Weights of a small GPT-style language model, trained from scratch on English Wikipedia: width 192, 141M tokens.
Each number is 128 + 24 x the weight over its row's rms, rounded and kept within 0 to 255. Layers, rows and columns count from 0. Numbers have three digits each. The size before them is the row's rms in percent of the matrix's.

# layer 3 attention value, 192x192, rms 0.0483, rows 34-143, columns 160-191
103:125150106133130123122081104162131123158120175127110144144121112112138083101146160133128106146156
097:127136143107140149093127153077105138116154123131108115151100127148124138166103142110105141126135
096:197123145169146133160122104111076101109151099129127154118133146154167108123123150108108141157113
090:154144117135115143088160135127106149121145130152113135133133139097121147145130130099139132193113
107:140109097120100135155166102119126122153166096127141119160130116087157131131078130159111133139087
096:166093114142148106147143115133106083130118130120176152124098108143082119149105125159177129126100
104:123151173134113125131133154141110086115151154165110149151108117154127166108151116123154109156138
097:121146145124133156152147157137120139147163170144154091149102144099110167142110122183121164133134
094:143129101093065183116145136101122089149121135146135156123115113128095149159103115132136136159128
092:152144125147099157154128077132125159132168112166161121129137125063120122107130135093127125109107
110:163130131151152141141168123147084094118087108122137087101109109118119115103090122108150115155133
087:137176144108168161123136140115126152103123099106103110120132143168126159093142174119108142095152
099:150131105122128086121118124115122148119136114155119154137108113131123085148100113155152141124089
102:126110121119134129150137167149090091103125099128144093122128146113097127124103152103117147128086
095:103108113133142136152148144147142128128127153145154121107154134120164139130108140114150093105078
093:129164130127055128139150103103107076128089122141116102118103134096181129115096151141139102100132
088:127108166145103145150071081126141129170115157101117151102174125090156101060129119138100125148115
100:099120135162178126121133165130134124145094086172125104115117137139105136121141124138110174100138
086:089119177083121082127128120086155120146144166207096070139134126131152115135120105144099132165163
114:165184148161104140155139111153135157114144094080145169125113129169175112100119154142143172129115
094:128110107147150118103173134117117076166106090134161127122085149125141140165100099118170159133148
096:118127129133156098149107131129117135114137145124127158132153121118137115095119093158140167107112
105:124137100082123174129118120136121144167132127080145105134129170105140151108131127157069141112109
112:123110137144154133138131160153148165089129120120153151094170144100139142122124107098081117116085
109:105093103104120102119127103138134078163153162102128135139139148132134120111115132096133142107118
116:128116138124109178148128094143139111143115154089102114158119151154143154126107148137120124105117
093:137109111121141153159138139112145119103114154130107099123155167151095125112093104153125124104114
100:095114092122113112130147089160139101138137143125132111155160132103171161106126152052110146145102
105:185103145144083119126133144095121147135119109133095141132150122154150127105124097159128096150095
089:114159080100119127165142061134140120096142126124076141117130118079122112110094149133196136129139
091:116129141102149104127116107122069142140099136127133145142093119129076108121110146154152128111130
091:105136110106091123151152126115169117137152107087115143124111153125116185139180122107171158099110
092:180109130124124145140143108183122167144129119147125103126120106127130121108117114158130132113118
111:103126148147134166127135132147147127116115133114091132137136150150118142160141147102178138139067
107:160165155181152167100126150117075109136108148166121098147100125136184113099134134130100098113145
090:172118157144111102154086109145106107138126122146172139135094129120132110098125126110119128120092
107:119094124167082149096108127159148114136160121116087130101182119131131129151144132098134122122152
092:084090120194103158092136132142100126123095138121112137151129134128084121147159165147115120070143
092:118099112178139140119091105127084104145110140129163141118072139115096118099137127151124143089127
084:137096116099133092132145089093137160146127098107145083157149140113170134138080132122113109150151
093:125153150131172116157141129151132117126141117150111133123121114164145124145158145112091133102108
093:109118136139066160158136121134124147171162153088130153090117101125107133130113120140106148132145
099:084058096121141148147099096109137088142077131159137120121139107130131117146094137138137131099115
105:107106162105134139104103139130090153184122142173136119202104077139139106092100121137147098105112
093:141118115142099148143119157138146161105147109148138112153142123111110118100093087099111122121140
093:152159131098127098135114119162137082129106121113125128106114122118132127147144138082170132107165
109:195176156158152130121122131117121137110092131141157144160117110132142117087139123155113128165088
090:079110113050133089121119119154167129146137133139163137119113142141108150156081139146146116122132
096:156089108155098125084138139178131075127165114127165109122085158109156186129163122076096129151143
095:114116073125141128179118129116131057118125119106122124114154112109117172150122105103157095130118
093:157153138104142105104116128132127123089139135078112147093160182136120092128113122146136122166135
092:092080098132143131121117117120077138119110085123131118147113081122088082155140114121073156123185
093:104127091095088079150153142126118099090137121107133159115096089155150121144078186116109133134116
093:187126143151106120107118114108117175157121155104138115151144129126141122129131128152107110160128
106:171149097128153179148095132145131157161121137107134168117151138113152113102121144109182099098140
098:105145156138109171122133135138101132137164185126109118122151153163159114120126118127127118157107
097:143162129107157155116070136118143151101097147147145121124106136097134106179075150145131135141142
089:106137143169171134133136131102094155117139171147133119119100129147156144107120106125094145169180
095:115147113135112142132125135123147075089159105133145152118163143157109159167110124118169109126130
096:107145147147123160152125136084117090132112106149133137137133104108149096154091139092113102081146
104:114127104104110101132133106139151155130092113116135102139154112122136163131151115151114104158157
091:131144138143158152135128123149143146149211151152108104132139093124135097135121155134102127111148
092:128091105135125149129112134118124132128082087089131146084130131109125092116140171133121126132110
095:083083101136118099118128119123117108132128143083122101164110110134135164117114145152158104099107
084:097104118148120179108130089117158116115143140176099112102128128103100128161145147132150085188128
090:178146144155106125128104129127142137129129146131142147114146088103103150136165155125147135118156
094:099135103134146134134103127134145165117118114098146104120157109101129127130124109161116096143106
099:122089095060147121125107097117116115165113122132156092123100146121108130106069153132185110152111
091:191125174129135103137085146081129108131100123142119116131100092127136098127155153152119103109158
100:114176130129116102149139146177121119064057101137146114142122105114142098137132098119150142118128
099:129131136141134152096083116085095156112119110148151110142115077098123130123122088146069152139136
095:137154147120124151124140197112133116140104100117148144127071152157157153137128140114109117114120
098:093108102074120171120096091144134129150135129162148127146144140138123150128103119105101121113107
085:093127081120094108159146098138141107149111108105113145128137110107081117143102121111145133135102
084:090089147124150104152104089101114146142146118159106122143140164142093104127119125149118157106108
083:120125106143164157151153134125142144171153161113111147147105102151123075099145110077126155093135
089:138123139146135125108114118119124113094114120163098089157144123135146120132075146155116158113112
078:102157141183151144135115092083145117145129120083111156153120131129115129081101102092117110061118
097:120133071153131142123117123158119136128148186150127153133153121151151117127109107127113149136112
083:141083074125108162096099098111128130135158087150117160072122122133150134136118098157168138153111
090:094109155175147146094119158081109180120104127101114148124112125129148134171120119110129143129152
091:138094159131142110144085150172128112188107109120137139128149108138070123122135135140139098126131
088:154131152165146111116162127122139118166196108148093109156143113147194134134114145095104116127122
091:116136159142183090122067079085109150149164121156137133121129136122130118091106125125142157121119
079:114116138163119175133105170106135096083113107132148114106068119106118176131134119105096121141106
085:123101143110146191110125109109103112172160157104162102135098124161130083102126130123107109147119
082:130118134127117139107122171122118110151093125075113129118166110099129121099078130110133126101094
092:126126142151126112117112140125148138110131140137148113121148119156130091140122145126119125103126
093:179134115134127105153144132169128154124108146156132124128148136098130147145112122150129107119130
097:114117133125088161132107110140105114111155101129153143090068134122140131107101111169098133121140
087:176117113141093104172116108084135103123143126131119133135108141115095102095116141141094131099107
088:124130121114085161167125133141138103130124150120091098135165146150069150138079145134124181150124
088:161133146106089133099118123099149148158181145108112121121115102143149164131179142137153123148133
084:113130120121126105116125195105107159126123123114131123098129108128123149131128131105087087094213
097:117158122126135095117136145157094185121151130147129133160144110130120096149107124128144137102144
098:149165105104135175139078140126110138172129108147135155155131164138147135118121114110120122113155
104:144111156149123107122125126142090098099106139146144116138110123150095145160170108158177140087129
115:140127141140112095149116120102100130171116105123139146131129067128115072084152114123131107107143
106:167114128140115135163146062150124098155105158145134130105153092121131126133133126119127109125145
105:115108128110166145141088106127162119147118152144169094098115116114118112128122136082113122135136
106:144078126144089134153139126136099119160140116091133132123139122143121127139128145099133116099131
099:149101147152090152145159126154138171130102142153118145142146129131146135124134096177100139171149
097:144137119092118090157120104108109118142110120165105119147125146128079161107111141106092117118096
094:131107150162118126120130118172109157153122123141110125151159088172155113170106131112145128122108
108:130111166125157102153150091143130107089147127152099115133162121133109166151098155086147175148170
104:121141100152165138099133120125161139129093118109143105142117177190119129122103125104140141116109
100:123136158150107133141155134128074134124110131098114109117123174128143151085149136081125129114126
093:130102110143124098151092128109131135074152099142105091118129162147107144129064136117125188159164
111:113086131130129104178128137196112080151111178122143119158086158139157130128092109120105127145133
093:099187123095137137155133118148115052114143117142117130132061150141112094108123134148134116138165
# layer 3 attention output (transposed), 192x192, rms 0.0603, rows 34-142, columns 160-191
107:143119109086103099081156130145123147153119111134153133155109165123130158113132116125112142125115
105:112138145126159149131129135164075087084098130122107164183119152168124113141118136129101125118099
098:142152112130163149151121163076101113117128154131106142141098086118103127127133090119125123138145
088:125165147167149134103133144078108165095137119128144138106126142098099147143124140141113145124116
110:114154141119091122117126151123096062138125137111165119126140129116134120080135102134128115123142
099:118126109213132092143118162126163134120094130108127149121100104125090136146133139133151147166107
106:124119155145158108102120125143131142127155135121124115103127133120134118153101175136068136122122
098:096130166107162092160091105130145150162183117136095105108173129134132166091152126120126126136094
101:105142166150092146112095140111128138117152127175130147104107169082094111111104105136128141135111
092:137181139078098106123117148134117107181105121104131124129123132140098119117104067101143112127157
107:125125153183125069148129117090108097150165129142154106133129143130156130137090118169158149116141
090:119172129132091126110144117108154134086130195141147159114142147151133100124155118116126099147171
103:129136091152156113148107164124087147140120124142116143133111108144103129146122088128151123114144
112:130115117096119132131127110137134103127136160136137140135151159153178151135126079127144139158116
093:173121112107136135189120171148108123128142134106119081140123141130080139143110123121088125085107
104:121153144129138122136117148132107113122142162131124084163098116115121109113108099135142127136099
091:088116120101114136135126104092133169171110134102134080100169092126139162102121090146138168131140
106:140091120096097101112133136140124139159120130079160130132145131148120133132124101102138067148140
086:124125150130149149122153059114083129135115098140155139138124126115146122049134149137075098114117
129:106154127151166098139116144153112136152113189106109120151114132133122124141152084101143124119174
094:060115166122137121091158153129165133105165127146089166156128115162154116120130124106114124126138
095:121108114106166173147143172142136144130130124126110143151117126090147142139148143090166151140134
104:113144155119082123109129136117163124110105146104131115109177112131130130096146104079178113121155
112:153104086151123150132126167096155134143119111126071134112159135097098137146120121138123125104145
109:086101161137124135107128148130134148111142129095115113132137109139119142129158110144149122155127
118:103142135144142136122122128106158128136125123152116122111139096092161117121130107133135132119150
103:163159070202120089112152137130081139104099105107107146144123105136166132144150186180118106136123
104:152146131105140171132082118088151101106124139146134155139117122081077131114115119132148114157151
116:115142151153094127126114109141134147146147202142135132131113160185181156103164150123112112121111
106:141151110137070146121111088120086107134136144109141110092084105127118169099137104128165095180114
092:094111090108166128129164102171136133094083138112130096166118147168130181125123152112130131164139
090:173089127156177128149122129116134118110126144146155125120113164147112106141118143116159124111127
091:120113170122174133122126130149139112113135092115136143140151161098125168159133136129104146131105
103:109112173066118134164164147157128183154134123158121075134104162108120118135097098143167165130114
105:168108120174126098147136116188152132154121151140148128117107103134153122161145121131140114131156
089:113142105104095109082161137133098109127140100136113105114124136103117135160115143164145132111179
098:089174181143185123162118160131118116124155146166122129126098097125125091130115142166151122141136
098:167151122148116094182091121132086168112144109126150150137094120106130125104096131111134095177108
093:128167091155096062099111141135094122129128108128168180133111113144115118142138139148132093146136
087:164123127134165130122097117147142135114125103163115140138126094134132167100113117118129099122144
092:144116151149138129094118147166134111164149161164150110137143133107127123094189145175133115140163
086:125137131140162072104121130136124127139144112150152113132188087109131104137151163161142130120142
092:115163177094112099123180118115130179119122111112128127115102136143135119132111156128130150138101
106:116125093125071069113170119122159115138101111098099141113124091119143162164124146098144127154146
094:134145114143138127092160110087116138115111136088139154124149092142102150115134144107166102174128
084:155126128098146148138152135188121103160147147122143172129146111126085085108148123144148161087154
110:093091106172079176122138149091155106101153136115113124134115141134130134165155138118128097120127
091:109135134100131107119125136128068135144087148131108136154135139148135134112153095086107138148126
102:158130135129119158095095139113074151084119126140136157161127174157098100110116113174111113114123
091:145137134145092114146138109124123143124113087140115185136121117110167143072109156074079136123117
092:073167138100096140140130078124130121125124075136113141129131099163117122143117108175133128120140
093:117118121168113138132179120125133167158085146155126138170098137134129126114094101116172109165130
094:142157122151130128106168151099148149168089145107151169117126147140093134132160105116171058147126
096:092099128186155099114127152150131131111117089137118074146103133145148063163120137125097096073140
104:095105113123079105138137125127155072122113125087107131158091131142105124104109097144143075139123
100:152134167120159099147140125117154135116118135088121107138182079095135105117131105118111128112128
089:158129108102087098105156142140086115147106130109121126133125130151124169131162151115118113161124
094:152158156142108109122120142123162091151113139103119140155115122109129130135148096139169137139116
098:128143132086111149097127148106148112107097135115115128104111178153122098117121136130140162157124
097:131147148094108090077115116152134123115149168133143126149098129091155145127123113136124107165140
101:125090168178179110165114161115102102175149123154131130136136156112129165090136096118132121099123
087:093149113119102114121115103126100130122131091100107144158152140143142121134151113142151141119154
085:083148180096136139126168143141163093144118136094139125137166111158119140152097128075157148117129
093:157158118085147142134090116131141114097132101138130140095158115136113094107107155149093127138127
084:066159132166163133112130173123147132136105153154118088123137123168123160126123122124164098159154
086:094096094139110109138111145083115168113102185125179072065142147177116161119117102083107115154132
098:087167169065124093131078127111122116153172131141119142106141156091114112108129135108142150148139
094:150196140087127152153117160123136101155131171083150104148146088130151089127134127145145128151148
089:128108137177156128179150120146161158101132121092127139130171163163125151106101137087097145091119
092:131144172137156085136159090081129123173174168134136173122173151117119091131138120086127119132101
101:120100134178152149156113078109124075163163131137099159113136107120139120100111162125147157180126
088:131204102065076106137161136161069109167120098127149147138146126142150101072127126148157116125169
096:113148139214102117159118113132117116114175157149147128118128138077142092131148162129142135161157
083:139109113195126149159125161173148126144136148127126096140120088118146135143150130162117118118160
087:122128126091112154108114142110115151131121127132123122118176112086102141096142130085164132153112
086:130119109144128076133104139128138164134185140136092120087115129089147073142165117100121107130147
084:095130101103118096151144118119135123133142134114157109131157125099107139168146109131123104131139
077:114092123117132161158101149160152165115149154109097178133149103137128105130168112115163158139119
097:128132132111088126156123138148105053182123142145127109095111126094113091125069116161149133142147
086:140189179098081117110166157112082090130156135137162123133144096137095108167127151152105109144175
085:080131130102105136097181084155149133116130102138135121143149123113129145131133135173132127115137
097:144096121135170117142117130094180135124124190145115083130129138127102157121117110134127090129136
091:119128117106110097117141127168102159111103109098102064121094131128141131101141162112117137105080
091:093110159149076127125093143115123146102168122126098108144108133108111145168129139114106108131108
073:112138094124158092108147103102155119126134125089125130068162154131130113120109136112147139149148
086:137174096068107136147135124131131118133116134105117155126102158124118092131122096164152150144128
086:128141111115126124116139119153107135147139127077149132093142123163137169153142134115111144126128
093:094089110111200103104146091146161127121080120132086131128146136141149153162142125098110114118116
092:104134147130107152137102098129139132093130132132130084147136140136130137114124140151173091130138
098:121167147168111147127094141122182111143137102146144116148153103151130110145127128130096143126113
088:121151139140110133145101131111099134117146140118155135137116131119120131105121125122131125148077
090:108113136079169133107115137091131186108117144145142132146143138083126156140122133110136104125131
094:182115072139099117131082137150107162129158142123137149126116127130110168110126112151125079133123
082:129094151181131127108156138084173157183133138175151123128131135141151147132088142131151131112091
096:128166131115130121137119140120210146148090111136132132131102181145145114123149111149132148127144
103:080118128118105112158174151088083143149102131116133127142127135101096108126145114186137108127127
098:098097153107143107141106107166146136166162101153117075135141110133110141151123118135138096148145
103:096156132072187142145148102141161141113124115127098160115150168119115144127095122155096123130114
103:123117112106094149104114135106104172112135136144115163116142131114109126152170105074089179138157
109:132117113065107155128138096103113136150122153114118116100155141144117155133187148117123129105109
101:119159121130118181145111158114150119122141176166099112115118105102114118135129097108110163105077
099:138126089106146131132115108118143092139132142149092176131094099125096159127073128132134137136146
101:117169144135151095121103131128137154123149168135116143124145099146104112135140133142126132117133
095:150130098145118123115122127051098123129148151107127138135159133117092155154152090100104157096112
107:154143114154122115115122109144154087158120137110130129108155151111086114133142116155092094081149
106:117089159188147140119138116095133172085149091100160147142131119120144120104140153146137118127128
103:147109144143153115167125108116154106138131127103113059150152097163136126140097138153094137124115
088:094174139194122130137132102138161090162134140153148117129186091150095088123144142137159116095084
107:158197132170120153142117127142125149103151108137071113091137125140132144140149110083115130112111
# layer 3 attention query, 192x192, rms 0.0483, rows 64-159, columns 160-191
100:157101128149126146089157140140152133144140110124133149122130138130100106107105157116106091136146
085:124089132120132138152139125140124117081139106106173110091142159101151139169154129092161137171114
094:186147108149089129113109117134097155113139085150189111131129093127111136115145135183132131128135
097:124105112144120121100110132097157128171135118122136150160137123128133111136131098172108099141176
093:105100150131172130131107150116115147110140151152118133179133118154123105105147134111145163111098
107:139137159130122129135097078083162120132106130131124165133121148123112112130153153145136070124154
092:139111113139107122092068105118105130157165125170095163160143136114163153092121139119122108099106
101:102123101128130116114113103115135124164108144110137144106154107120111072116121121167124128074103
102:157140127076049113141102114143137096116134121143154116104131141149141132124134105108154160115099
101:129143079119091144110134114114107149138135156119115119131118130105134128121146104116094171182139
103:132131100108134119125134098145109119125139091116135132145108148154121120153134147151110140134130
092:107156113112160106091164100176119146111128087094128141121128104135117134118141146116187125147133
106:126130165062142171104089128107130108171115107135133111168125104114081094129117096133154137131160
096:109169132142132123098155093138147107130118157124133103146139152108129116103097150127091077139084
100:118139119165088163124114111126142152135177155133128140145124126102127077159109141145139133128155
097:166145106137128080129128142114126118082112137134167103150118082120139126152104148084144116179128
088:080135138080117146110127129144129160163144176131152119150145152107122103107132128152123125122126
083:127119150139093128096125153123114123124136099148111126129106161089138116099141088175095138124139
099:133109125122165135145156171141137121098125131153111164143129150133126157115158174094092127097141
081:150127161146129144105140156092178190135152136117112106126118120108113097118087129133119128143144
099:151117121114179124143138079085114091098131142108132135127173154137139118109127144142179139144103
098:092135144124126144162100118168124084172132165167183143133147162135109115120158156115172154131142
095:125151167095137170170149146109175129088098127109133107097125147129125127162133150106152150144136
102:129127130110119111130153081111102132131164097094116119105113139144137109147093144162143198146159
098:160169095178118144139135095160162118147144117099117091140145109119116127148148124145140107120149
099:113112145115120116162142131140113088120147097149130164141133144120134109104131122155105121128121
096:132108110170092114133110111179145097121163080108160093102096128143167136128095143159138122113157
095:125116111131191144102128120123167127140137132146100164122137107109135112095144181129107116135141
100:138088122096149145133134147119138100078094130134114144086119129135147117105167119126124144083081
100:112087154097124094117166129168091103099093141136113188158122124114136152134132136155142139124135
100:095124114107133098131124165067095191129176122115110133148176120126113096128121106095090135109125
095:118159135126109164101148079128131099104102112113132120161078107130156148167111128126139129176107
072:122138169111124100153144164154159091124096164095148101105088137158147132116096149108149134195103
081:151115125082087127115172156137134081112125114161145123108132120147161154137126093126133149131140
081:114118195153116152099096118136161140136117126093109133110121113127123124155134116148167144131133
081:073174147101138145135123112116166120133167139120121117087141145107124147101111121143151115158102
084:120122167113112104107154087130149112167126187124110108109165115100125089115070152144133098150128
088:161124139134151127168146169141102124120120126138143178146145149155108150122110172107102151094099
099:121174125109153114104202125099126162101056128093167107147107135158118112132080162126150149143126
098:143150142111116116092150081075156145104117130150159136111087120129183138126115126106145140128142
093:113092141126152127133131152080157139104146151155162126118130132143137155108114150169172150144138
079:148141151089083190098109104144157113191127120185122129099134143147138109148104143144130117139152
091:130121121181152154115088148135138107117141118145132116139126113163131110146118124112154165149110
105:065152127167185147098120152161169097125110121155119122112058123163081139151114135143107140136095
094:089123124104134123098107112129097088103154060151114143128171115154160113136154117117155131139119
098:163061104153136132114146166149112133091117170160164125117125141126110127094119130149087096143110
088:148137132147125119139158105079137124107121138159052077116129107130124168147107131149134115183135
083:112128140090086140128085146114097132141126171111085133112109148161063083157129087140156157119108
069:100158184110109141097120177156145134119123120152110109109111144096151131142103121116192107129125
079:106120109143173111138097165119109112173103107118092116122127126134144121149155065117160115088159
077:140096176167130151159133136116102162164101160101120171116127199096120114113152106130058107060124
086:134126123089140150096099143131125142092105141077137136153150141133119107128165121149127140136118
092:125127139121128093112137109118116139174141115157148097162155137144097125127130118162128099166131
109:132119183198165139112126152116147145169089130130075077157091124103105109120121132117086101105112
121:156156097092105122091123143100100141089162124131153166090139137151164128143133135131127139140144
100:160124130082106143143147137128120130102119116087135135089121130141120065078150156089125147135103
089:100110158071119107124093143175115135142136143149141153131120139141154137133097113171147126107129
091:132107112114125123134122149124101137104128122101111132075117095136108094103100113088136174135169
092:121077110063147116129140138137117119153140140156110147144132147146144125151126175134118153118130
087:123119134163191122107149089122152109106112129118098081112089105138144152170126186149095150124120
105:139119125180164140123133126177169108175107134140129153114127123127141135140117133120060139149116
083:132119115098133105129131136123127113079086105100134102120115135110092096096142145134129119162127
106:138108119123080124146126157128146142109117147150144143107146179127136139132129108151125121150130
093:145150143123125138120140143143145167133091106108161143144132119124092107109145150102150097129108
118:183091093124130143155136100163098095102153156113122131132137104107147153141111098080172115095114
101:153123086136122130153132123167091121147179154120110127094154133115145165152082107076154118099156
095:116104170155141103139123096113162167106092103136102091131128151105126119114152150173162107116105
091:104124137094161120135129133122149149127078109124137124139121141135148106147144137141098127165150
105:158112117102134105108141146135080121092138120140139091120121140206131112135124135137130119145124
102:169119133084164110127128166139137147100123139128164148076186116136149137141123119114128120136127
123:134137154191149114148177151134185137145085130110117096157131112142106083110119155203133119150114
111:133133102170118116124112177103137096132102111130102167158127081119112123178171091116151139189096
110:135136127145088134147098144122118107125155093105140101142116150123136086136134140112127132136140
114:156131122163142142136155124100123163089140152097101149137110181143113137157117110108131102086126
110:114141130168113125152154143112144164137140088124153136092166161120091160109127170161088100076131
110:143126149139145094152089138177128085135178122158130138153132137145100170144109145132177157134194
113:141151097122109094173120172107146150120144108163147116112167173129174087113111148130112130137144
112:148085134135168142135087121160177143134112091139132109118126148115114136134142170100147112160094
112:126189118109127109136095156129137126120088116130093139153099159113111096097063117135149128084133
112:104135138135158115184063113104130091182121166106111121126120189121123143176160120082101160131103
067:133117167196150097106102106091102168167090099090121094162136150165140139106102103172153129115138
067:155137157160108107084107169123103171107122119131089125129170117143138150114163169124146139119116
089:114156143101151103141131125102124156168119095136142113138096166113128135115127159128113142138117
097:136129125087132131070141145121134174124101119116144090141144138168113100101152143153120165161143
104:101123178173153167122129177124108101166119117110145113136137143123179136122130127111103143108150
103:135109132066150145096107160111134090134133121131144123149119117150128122146150107094117110105151
096:135120161145114160137127150106147182129081134091146133120115088158065080133142146159125133105124
114:126118122168149168167099109177148149115143134167112097164117123142141134126130112183130117112119
108:140118145146107134092135135132118129122140079117106086118113098152124110113143121121134135121088
120:095128137093130110143117118135088092140167144109172195155140116146147122157141125104143113125075
111:160146188148172136141115163099125101154070140101136153140125147143119090164139164123150149132136
120:113128133089109104136092186142106123125156136139099127135145119155129143150137128137105137128075
120:098181136111148121144163146152113159115143171136092173131134158081128154165127166150076152150120
120:150069135111135113122148140142093123146138142084137150099136118116177141103094163136133119123160
110:193121107132112104069082162116129153117105146179124112108120173111089145091129108140143133122100
103:110171099137152130128131139126172120126097105136134123186147186167163163131132155128115097098157
# layer 3 attention key, 192x192, rms 0.0484, rows 64-159, columns 160-191
089:119151074133078135145152134102147134172112139109152134174086146151155116107130143134139134148123
087:139150143122150143147153115120109133148106131153138086131150136150082083103118131149104118129100
094:080044112110116160112115091163164122174123168101090139106168158116074129128134140135171123144142
092:122130140117119121091135110164085103124137126147121142113106126123132153120110094090173104142138
091:152137123124085159146092125111110121125086130117101170087143168113128167144149130085121122108150
103:121091109126100124097148116147160115115119115086081124125117099133134138201124145117137125091139
097:090113141144138155174136189157156099121088122100106133174149119127114124170157130137101151093134
104:132143105093134147137103153145070115147069090133124121175134129176110110122125112144138159135095
111:083123101157137125149086147115099148188132184139151099152136129142120163088121180138160140145123
108:114111126166087138130178159123087089185163116108139135123120117107143125096095148121101144118128
100:144156157122105147135153141113119108147157174162128103174135147145109126109117122113150119138158
094:142102118148130149138160092126109143112123157112139142135164122140126120120124124140150120108148
103:128128122103115125111098175104126110120115135100131135164119127129128124086118111177093112111111
095:158156118124123132138090140117158113125126114129079097099135103094176147193122134141121186144111
095:094117114122155100148104100135149092188140091115123143111107179142107176102110101132154125146120
096:170126137104121069129136118125155138121147140125126161105129123114130136088078162153167130158160
104:130080134133112176099189103160122126128156078091140117121095121124112131164125102133079116125165
080:071110120110115123168128126147147145118117119140124142097135130132120164099143113114144151127115
098:131123120128145184092142083128148157134158143157122162114126111106110140160133119183124121126131
094:136145142097109133127097108122111057130146093168162100078129125142147114156145129152120142096096
106:163125121134129144146129129135143132107094135127144098151124089116092104128110162191135106121104
101:140102107123127151125134114169083154133144143145152173155153127099104148162132104173082123113131
125:157137161160122110139167130134129154147068144073138130086101099125104075075155114156125164125110
106:116130131172114145099129130127131170157147162145116161180159106121125122094128139097117150164108
091:181136140105142108114118221088156138116095160176144108138133135111104170129121131144117133136138
100:141100149127135160120157148146083197129141145119155147142122122158114098138122129136107116112131
099:089089123124135136155150123089102147129122161129108143146155111136102176126092157098178138132140
097:162099136122141160149087106138128131105116113136122112150130162116108129171124155120091134160111
095:092135143119140107126107111121114100115156118128139157127135117127135114187142128127130159149131
102:152136124102157122086153147128113171122143138124137081157094121131125132097145130168100114131129
096:121120099141195136099108153148124109150102128109107167121118117153129128082121098118156141130131
096:179143146155101109145166135105109127101178164156145088138129114132140128127097145151076097119133
070:153107093127124145133130125135084144125120085149135168131149125112126118114147145111130122148125
081:119171142158155092083146075163143108154093115131124179134145107141137099106103160143125114148115
082:155172121109129127073101138153079160099140152128132121158064082192143123131101100116138130112132
081:150120106103119140142160119137143144145154142133090098117121161108115146115140155173157151171166
086:128114202091129151128132151153133094114162102148168153165107103118129129101128111161173145149142
082:116141167151139151100107143133145128174172131095076127075114120115133098145126102138146126139099
088:097103119122112090125094118101108119148168119138102096134122160165172124126119128178101133111102
100:108109174065158120106132109114109110146105104137100119129112141148161119168153139122112154104079
086:139192117103129096107040100137133055126155118153122131097070126166163108091161138149097100131154
081:118126119142131148140136173119113148135112159137102126128118108106107112153171112090123124099087
089:108128114161139111145118191165106126112133118125121144126166157140176107165113102092132130110105
103:134151193126193068132151145116132140127140138116127101155140155149127129157153152069083147089110
092:142151093111045160146124115110113136162166167088148167148116106130130109105131170126134110141193
090:129147167115136144123153131144128146125108121098123149141115118126151143153116140123150135102118
082:146144111124174113146098139107133169148143157202141119100121125152147137118152127148110138074166
084:135102134153119114117131101065134108139151114118173092167101088145136165115100123111136128096156
074:106133161143099148097114116113126129147125137169098118145082164152097151140155093105129128096106
078:113170136137148122135099085163170120093142165107143098113148122162148117120108123134102128139097
073:103138090133141162124104132134119134165092119150164133131080140151133144101117150155134131128143
078:126117138113110122098123153141057074133134126099139136148144117144125124133104130143144158173154
088:130118107161140165183105170098100108112103109136157131159142078154124106109112118149135142140136
093:114105119126145160093131169121154099116115151114146104148116112144080104133139129155128123180151
113:112130150156126118154121142114126148127128111159100153132153097103118148186151097113083108090118
091:119132123133125121065180131083164133169139127158125148121138113138152122136109110130173128110119
084:134146155138122141131110165123118142139150141138149110109098116140164111097163168114110140070100
090:147113112152050110129145165122129103132147141125138108149118106134144145142047090176184154148151
086:098106161165129139121118129116096102116122126117144129115133134121168117160093096115089162122119
085:151119135131170067107103160056150129147160094145149120163153157136120117109166182111112128103130
104:125116167121140133151144125112089155153127128152086120126118155117119107153128124109111134139165
082:114133099131151140104137111133139108115135078145134135158113103106149147143095126132168134128115
105:049132131127155116125144148140101112161130107110099122151129113159132102157090129131121163104096
091:112161118144080091134093130096116124109107146107101088133134139111130169136121121155112138118135
099:112150130087098095104110120110147192145138103153119093177137095124097078118104198133095134126155
100:126158101071071135088111118134135143138140091146132109175143116130127121128138164174113109184105
099:110161146153109103124130169118117145123125129108146140113134124134146101146127140070125133123110
094:141144142144128149204164111092143106102164118127118164126151163159080149138141105147161138122097
100:112104150131156128151125130111129111109150126144068108060178163144111132133131151122155148102150
095:114085144157129114136127096170136131084148106168119090142120176125096150128096115143095060080145
130:104134127137111135139132130089159108135140091098117112074139145150121093132135125117184121088128
107:107148146184127120099125096171121097134154129132135083107071135126161119096122116137126094167171
111:095129130151116127115117117105161114099110113124087132139111133126136084135142103162146088118149
110:131154100141137136153112151113090115120148135094118169090136128115134106093129114157171137140106
108:120112105111130102155120168142118146113110165133137149161163132139199136145161102152152120140078
105:104132131167076123091154171100115152149158117102107097152176167163161080111093135103109166129142
115:085167174146127129135109104090113123161120125141159167125093106134118150115110124156123116109096
111:119163119093151098100114128151097140124142134121128141207112132115143171126084119128123176120129
111:129098130141102107126127108119136142125110089151122127146106084116113158108158113122125119164146
110:141113141125174150119141159160133145118161109132174131094125129109105158130114099140201115159124
088:144109082064144114107151079097125124133158134133118093160132066086103137154104186102094126127106
075:099071118108136133099149102087136122121147119143160088096101088113121141140103123097097125125124
089:155137140149157164154159164126146146134128136146140188107129129123103164115122106132147106086082
102:117096155145134123164119111152104113115125137115123094086121135105119119156150091103115115092155
103:098100119115114126130131122144142145118130144166129161100146147148134131129161081094144182141098
103:148104145115109104186113126107152122097129154104138152110218148113116139164125161162072121128104
089:105155174086097133132140122126103116124140188113108144137147106132141152157136146116128120139149
112:180165130128120128132142180120102102114115149136096161111127136119168135131144163103173109126110
114:114126127141127113124082144109162104131114151103153103125130107173160088143143125114151112155139
118:146141112149115110160118107174131117118165178129123107092164103103117106078142144143099166118125
119:131118145129134152146158113188127148097172120175118133106138136122174146155159115109147127099118
116:151109132148142155120089135158112100095145098130111127130126130119118128190147131137132134093121
115:164105120125114121065111101091159135118158105138159071119154140122116094138108152080124105136118
118:112112089154103141131137134121140094113164107107105128143151150116120110147133169154125119118103
110:097144194112151154113137150105118098161109076089150117124120103097156094136166121097081126114157
104:157110127144128139125070129144101166119167134107105137104146134105112103115146101149113138104126